Part of a small language model's weights.
Architecture: normalized queries and keys, capped logits.
Training: a variant of Muon for these matrices, 907M tokens, 6539 steps.
Each number is 128 + 32 x the weight over its row's rms, rounded and kept within 0 to 255. Layers, rows and columns count from 0. Numbers have three digits each. The size before them is the row's rms in percent of the matrix's.

# up: layer 17 MLP up, 2048x512, rms 0.0685, rows 427-473, columns 128-191
# down: layer 17 MLP down (transposed), 2048x512, rms 0.105, rows 427-472, columns 128-191
up427 100:134129089099157109136154117144127054184149180144170121139126205223139058132168176156138169118142171079068151168133120128206133152173133174107125101148134105104085145157190087121102184155118169
down427 092:183118109125116116139132181140102093100089111146109124145104107208099169163118102175161119187132080126148159112122136100129126103129145141134133128189139107123153140110090117089174197170120080
up428 097:158106152152088114066150164119146147100126122131120146065134114174144104099118106119176091109172171160150164162188172148066164092083142110108122110070099095171138073171083148107141106108102149
down428 099:146105128061089124140086132131129233118125151139096118090122045155155102139121118135135170126130126099165141137082074120117147126114153119099144116134120194140142091113109183076076118131097215
up429 107:104109123161085118124153113172068124153148153136156132089179124097120102099140138104082147140136179122106129124085143088107102144079146097123121142158160044133124111154130126140081106139131148
down429 115:128123115132102096148122152137203143117143139123126129145144077073122091133164125130091124170205162108068157187102177127081134132152139115116104093079184149084177153171116148128131130086123092
up430 091:216109089182149093116122104096085155146110113124123111128190129161143157106152160153130122150113121129126155176068131216087087168106093135149183083132110114172127125116145132133128121181133128
down430 092:142087146113155166062117137140099103160079058114158103234132120077123139154132162085116120151130054148080158197085192088088123144101139135092114157153115158117169117139199116098117132137134144
up431 110:105117167117061131128160093150148184085122110166111115109181177166091155068120150130157099122078099118070111061146120063129194145064118078113117092074153089144123129115073133174150130173069109
down431 109:135175117177143136111116104150124150115130109133121172100185102084129169117143132153119128101097172130228104106178140154139122122090152077105084130107153138141084093148090167114074125129134145
up432 098:144146131115092117161089162115165138166139130131151148089158105161132097110146136150219139184133105167172095069141139176164123134149186109129163146146092088093097085116126144038127149175125061
down432 111:142156104130099083170150094128157120145077160138118104128155136089110131182110149137124124164099122086105149162122119140142103137100064128197145121188133165104117113113106137133109129157075093
up433 104:115126125089199115131104119178145125153155161113110165097112133040174088147144115119089127149176117066157174111157142110189093151124171144168112105103097174125054136161155121126176160050141158
down433 105:181123126168148146122097092148118083216147133120134199181103077173152148204066149094110124109153160117174128107152098121072099138087133130093155147143104133078116171071166157126178114091152137
up434 110:109157119055125124182101124159135128202148139100094152059101172042076108164108094109096117123133079166126145171159113156110140121121137113106140125146116037087098146111085157141150129162163122
down434 101:117118138130147155152178226136165134112146145137117078146118126105076099138120150144070152129133101170073118152121094167133097118185103157080098150202119117090098050145110082133135154156167166
up435 100:149098102104166101114035157153123128169146100092070101144100150131137102113052124140088189097110152169098104124132130178130139141116124166094158127159112111146103153178158128184098139138194079
down435 106:148123092142129084130102115115118102119109096120123153141153121124094103196108103133144155132180123113190150093166146094132083147156173123140141106159183152145178104126131129160105104110163142
up436 082:139155124111142122109095127131102118178121105095168135148118128174189123156180102154165128108148127100108123123115124168124122097071173104153146140104155089151192160137096148102128112124074115
down436 081:078110159112144147134126122098063134188066117114094099166094165131162085158101111152147078181100109116133170109156117145139147164077117077120090078160106123197076091098174100118135159151122112
up437 101:156129120159188185176147191123121104146134174067126133061151127096150110079086162133177135062106121069172070090072109095146078069125099164144076167148071119153189126064116111097129136096078108
down437 095:089139120143186191116140124139140155128095113124137097221137104159116086123112152104145146146120115117126105148138106141150158130142068168129115151155125125067118154168138130148095153127162070
up438 107:146145197141143163112148148110111102135144162160118127135113184113113104184153144069111146133122110128045117107099094217125063133099080120110143093175111157171103169173130159123102136142136056
down438 110:125058100120105144092154167117129164073135084137163078094120116111087077116099146160105092136144074114094187156153148157126120153145150138140136130128129140238099112109136121097094195165144114
up439 107:133127100130188133109139178159091143156175176137137136161155133162122123174073143087127094134140104133135132114079097116155060132136097087102142158087120096093158061180105141138092085088167101
down439 108:079081107162147183181154079134147134127095172129189106133115149136113098080164132105101124144147110252151147156098180157128113069081082165097164142106147139139086161195149064160129113080152181
up440 062:051134021102121119134084173115122086118102066125120168179138117137112158125124075165053100108148133112157115112065129139145120098122116128150160160086114213117179137126082135152156076134151168
down440 060:153120087118160080126140116139100107123181154133150115162138135150109131111124127055098152117140113127122078138128092180175161182086148079142120120090181184092140114120082119180162176122114069
up441 108:121106149159097151095150154139124114159129101127086126172134181127131088156109159147138145191118182151136236130123154141126126117114143130105152118161129180100128141055098090140134128099146156
down441 108:165134102152184071127132182098150114135183150111152111221110119112142124108125138170124138172103128145136118106150164180124137131090174059151147114122092135150121139139084158132152069143079098
up442 097:149069090137079082118135071086164079103144146137136114143114167113086161116049135153157098182098095112126140120160175146153164136108075141120127177148145088121168106133110120100087158107131124
down442 097:153143109145093102113147121138165081152108133124172064099141150115102174145127108171147102146121131162118160101192168146140139110164140106123148145103114120152073114098131158165084105145180197
up443 103:157119131112123126121138088142067106134100188078109108074117140151160116085110132116103161106177061127224059119127077100082096114127122145112150132116174117195138088164181144158125121090079128
down443 107:114093159109115154147146137112043028181099108124172167128151181063195134089165107120109135159067155149094082122145094123103108090057093199076120080109128186131112121142123105108141104149127153
up444 103:130089151118107082137147104106136148150159134114083099139107190098130122107133133133135113119184135098167108150081154180138096092124079128114139093103112146145102074105102075141132127115089142
down444 094:171123146129073113171163099108152092104175043123074113117092209174104127132115096153094176201123158066144122130087105196113148173103102145102147148093188079095110103118121136157084151157179069
up445 090:188106127170199130063107112101108160079065125092095112148129146121188126137163138080155087100159097117141107110180134079094100159136127089117076149168105126106138099103064113111156173099141170
down445 089:207135131182116176110119178158166149120139116111151157123127125127116152143133198118083097138152143180177081152125114116113125145112174102117077132143155115099166113137099159100174100108089108
up446 099:141137043137110100155183155089091066105163125099147166147136117104069103134118053183138155147161107052138161128152209203152081125117077151076121118129127171161121147144151137090124116171132100
down446 098:120104183149170104128143069149104107116163145101150173126101122109117093176075125165127142134162146112129192150108118080073130104102177105131146125156124170067098104145176121109126145139112136
up447 089:173077114106145148142156127094122168104154171071103186102110116160165062159131100173092145174170086105134159118083186131097140156169137170082159188090127143111124150145079139165097174162147181
down447 083:096084042090153139096113118130105133185130111113085163172116117143147135097164111168144156149093112120112107142128113089137170106154129092045148074097117111120150188164105146143140186156132105
up448 068:099153141111144129124123086146180140156098121130154132115166130120211119086118138143124130140125059142145126129169157159098102097124132132175156081132131124144059105092117083114132079129044150
down448 068:139134136179146136157131130197112122095103108145109079158111145095123142088118121154153153157131124081136139184108052167131132107104146162094063120116127100119163075118118103149095185093168153
up449 097:125120114143106223158112113114153153142162152130112159128135183134153146137112125145178175124136085126144177107148126088149098176188104135137118190111084068156130077134116129138086139113069090
down449 095:075098108121079113122090054127109105148105104077168106129127138117108142107062186152184088118160137110116146170147118164126107064085133187109092078111138137135163113121038100140147166119143155
up450 085:157166115089141068090099017120107078197075126104140100112046151136157136113151208083137141140150147113081129150121186129070082126121125062116165111148169100153146184118169141070171109062197128
down450 090:129118113123116158187149083161103111126147102128085164089134148119115102113135185092108107157097093145099191127116111119151080101128173102137174147070165106140097160102135086131153149147062127
up451 106:119083082099139145119138116150128121105124111186143034100155111166137144133090152123144147114128075085116140187096100147167135131109112090110133164086142215170190160116144128142156193123186162
down451 107:155133088168125151152037159130105155120061145166136112048056139149081138146198105106188174157121159116110158179086134141148118136130092116119162150138114121119182129115125127096130158147137172
up452 093:167071162090115098177122105122153099089127181095143117169137197151138076096105093135157111063182119127065150084102125183144175176136154143129141146155091100141161126129155102057046108160162136
down452 094:122159118167134099128136168150069141113109161070072165161136145186197090167123097080109123094107136134101094088085204126066130183186139184154122070144064119136089139125118104119121131092170145
up453 108:134138128168097142168136113126123074116164124137130115084135125123168165105133114183121140125085088179112139119130119139123121097079124164148127111149074117077105167076122103124119168140110088
down453 092:106141111164126107125175160128126124140112145173120146119112174165155088151149112103162129120125129114109108135120126116176147112124073098048114141134168113144097137217132135122133158135133059
up454 109:174135077123180158159132147114170135091125118152156152127149113115043107182075142172155144142090112117104207120124083120071052155163120120110186173109127172171161140128135066134196171158146140
down454 106:146151086101133147108093141164131146102167101076110062146099112146150168187193174122118099152160095095123154150110188069099126086115086118159128054108120112142135082126105102158162106141140191
up455 102:149173147165114061132098103167104156097142126165127117113142149148192189165083154089126113084171182167068141153117165084089108150060092115136133157090118138116141131082132104108112150181140132
down455 103:132132153144185161180128178144093079086113140105125110105088135138109130202124119131117122218126168117104146132159032142088157162125159129153136147119145119143168154093121110090112171130141153
up456 095:088073144088167126078155210140158169132082118094063080154149122192143124106136102048094093167143093150126125096112142115083129055089157126152136143150132181102165070165071148144118172112141146
down456 103:103131176122126162171141148136164179129137106106137160113132129137127157163160161109142110070115162160139145156088150146128173156116136109105122086108114107093072121119102134072149114164138089
up457 135:110109150084178135204137150091113074111140168152129128173155061139140123136127155173126090076108093124081126107155146134112096097137185156084138107091085099139078128135094196107123047139180126
down457 104:073121126146119196139081169155109083070155097081078115159120142097127055131157129068105131118079130127138142138113149099149077098120160135178178117096167117109138114141143169146128083172122153
up458 089:128138089143115151113121133090148175146134130138129119121111127122088061142211121149133141142111138138101177204130107158087120135109130128109139087113094093145164120116159134160170096112143138
down458 092:174154149156098109154138123085167078146107052128109088111099064139126146136141121170128093123070144132162133095160058108135149165110153073094036127169138119111161139140076144172136108127126118
up459 099:155115119117112112154130128110055145161126087162075140126164145071155135085109114138081155062137125152147095127110120083140143098128152108045139154123109106146133154093154135074133113170141191
down459 101:092109147141088129125121109157108125125114139132138105107096168144140141028170110155134210192129151164074140097137129147116139092186071122159149109113109094134097114082182100151101118120104107
up460 094:177100176174129104094113117113105133118106086074135167118119146149131178144086069118139117142127125128113132128110122154117033146116135159124161171115109106115201152176175155172095170123156076
down460 098:133141123129106140128104111115185093085155145136132138067154121123157142125117097159160163128110113156151109181125147125129125110126103195139173117164118097144180146153102118107122085175149116
up461 103:084136109141161115185113118122074140107098138146135136084135160167062065091149139158152107145169168097101132154147154164082136098071124146114145175206185079163121086096086090081095205137160088
down461 117:051102097122107103092120146154114143123124100091112159116141141115156110099157122157152160106159180153136124114150142159135140123063132092163078121109111144092140136160181106190141109078150175
up462 114:193101122115090135084157125088095133136143152116134120128121107105157157094089103124149124092151196131078078136129160092080082111148125148134116173105044144129077142168147133146111130131096123
down462 131:148144178116124180161143115136221203196186109058072215163152130101146151178177186118113160109075119101093216046124127113143175171155102136178152095095115143136138096178146127137138192060196162
up463 108:050101143081148126130099166135149096124101136190089087089144106128149111163160167106135162107193161116131170107159173094132158094129148154109138147157105197079093154162109111148159093110188134
down463 112:208153145123135104109136128154131155079126179081103169113093080129095166155150131116114136119154045132150139148136151096090140188123150128185115151157136111106067135180168186149140143133075090
up464 112:096153167115106118102145102119117120130084127143146179115155146131124134168120108124169081083124214142099127121135140102165078089135083162108131163125137119163150156123108122079145134217144151
down464 113:100138151182189114093145077147093106112224138108147134120118202122128175118167092157156144136134174128102123194175119132118154114096113083080128112128125084159133087134137147085139142087069151
up465 098:141158154050153183150161153169131150085093136161112079164077160139036183047128146114114147063089188121138095207145168140164107183130109131108126137114142134130114148091141130172106155143100135
down465 099:085181178150103186123138140209137109184117125125185171094108172076128132104113112143152177091111075137117141112098128136147205124176118108117120185100153140111155156132139100083173117159148123
up466 097:161132087092140096094139075093138142122109150169110141147118125158113114149158148128157145166127130117077112106120108150110130131156126137149188128135186096117129102116107118126131166098162092
down466 104:146133086076112154144113130159070099126105139180185106105095134109131199126159133086070124106102170176135080109139122145118138110065114138102096133143150148140117148164142127100137069129132189
up467 099:097148156106127126119094172128126143091155145144110132131149162118149130161127187065094086065123152103113103064139106139173090121033166088087124064153124150126185096101139116204061106106162137
down467 093:122067112134087130099152106165102150101064143153141105162097100111076151145154154121133136113096130124094155102152167129143146158074073123109045100104159158089142155175135101147127154126135108
up468 093:145114155118066083147152136137115141124129189159126181141131133185182137135094186134155144121115053101117133158127100127124125160205128144141111089143171124150184112125175170105116089112074055
down468 093:106115120176208131184118109146178052090132127160174076113106132111156133117155119138109096099173121119176098101113125147069097060130134067142089073153084099161108089157138161129164140193145162
up469 100:152164123094140151108124081079094195104159130156154153114221179135179088077150092075139150129193047104150145156161144067137169096097116135124109141128139142177189165172148088134106139162193119
down469 102:109144151101165095139119087138106142115131150081123138075130118113104164127178140106115101194148161119063103116126065091077102126111114133055110120088150120122114129072136137157150133122142101
up470 100:096118109116188119056143125060102104134140142126164080148155054164125123125090099167116121051109163116165143087137169083148062134156101131213188113104084123136162098070159125134117106135191135
down470 100:098194124137091134094118134136177125154062143047144081138127096085136171132090144139132200099156134179127051123120128180148117149148150140167122160168102099154116098111133112137080087132172136
up471 086:102171193075130076129162120110113146127078139088132046178220085132164134175148084157138170167170092149130119113130119144115060145091102101169062114175083139026144128059148100142107145132076134
down471 080:174099133118080178124158104110131186181113077133169215139077112141059192130103134145153141097156119115119116109133107080103087139117064146114115116129126093083129094181146154109105178125131133
up472 092:063151122053060097140153129097181134129138136161115106098094119152134090067097058133083145149165100132163115191097103159160106140080115128128106159122166062161222106146129123153089073091071171
down472 092:125195059141119081117096147116150140121147155124133129139130162146085117154134129147090147108150122123102108148117116121099133096161178103163138104111084134145128116116103183221150149099085137
up473 098:129148127154186096147145137133059179160120150135158177085151122131119130148145192102122076149152094186112183119136127081135161117123163084095206104107115093205116186143142135079135111133122119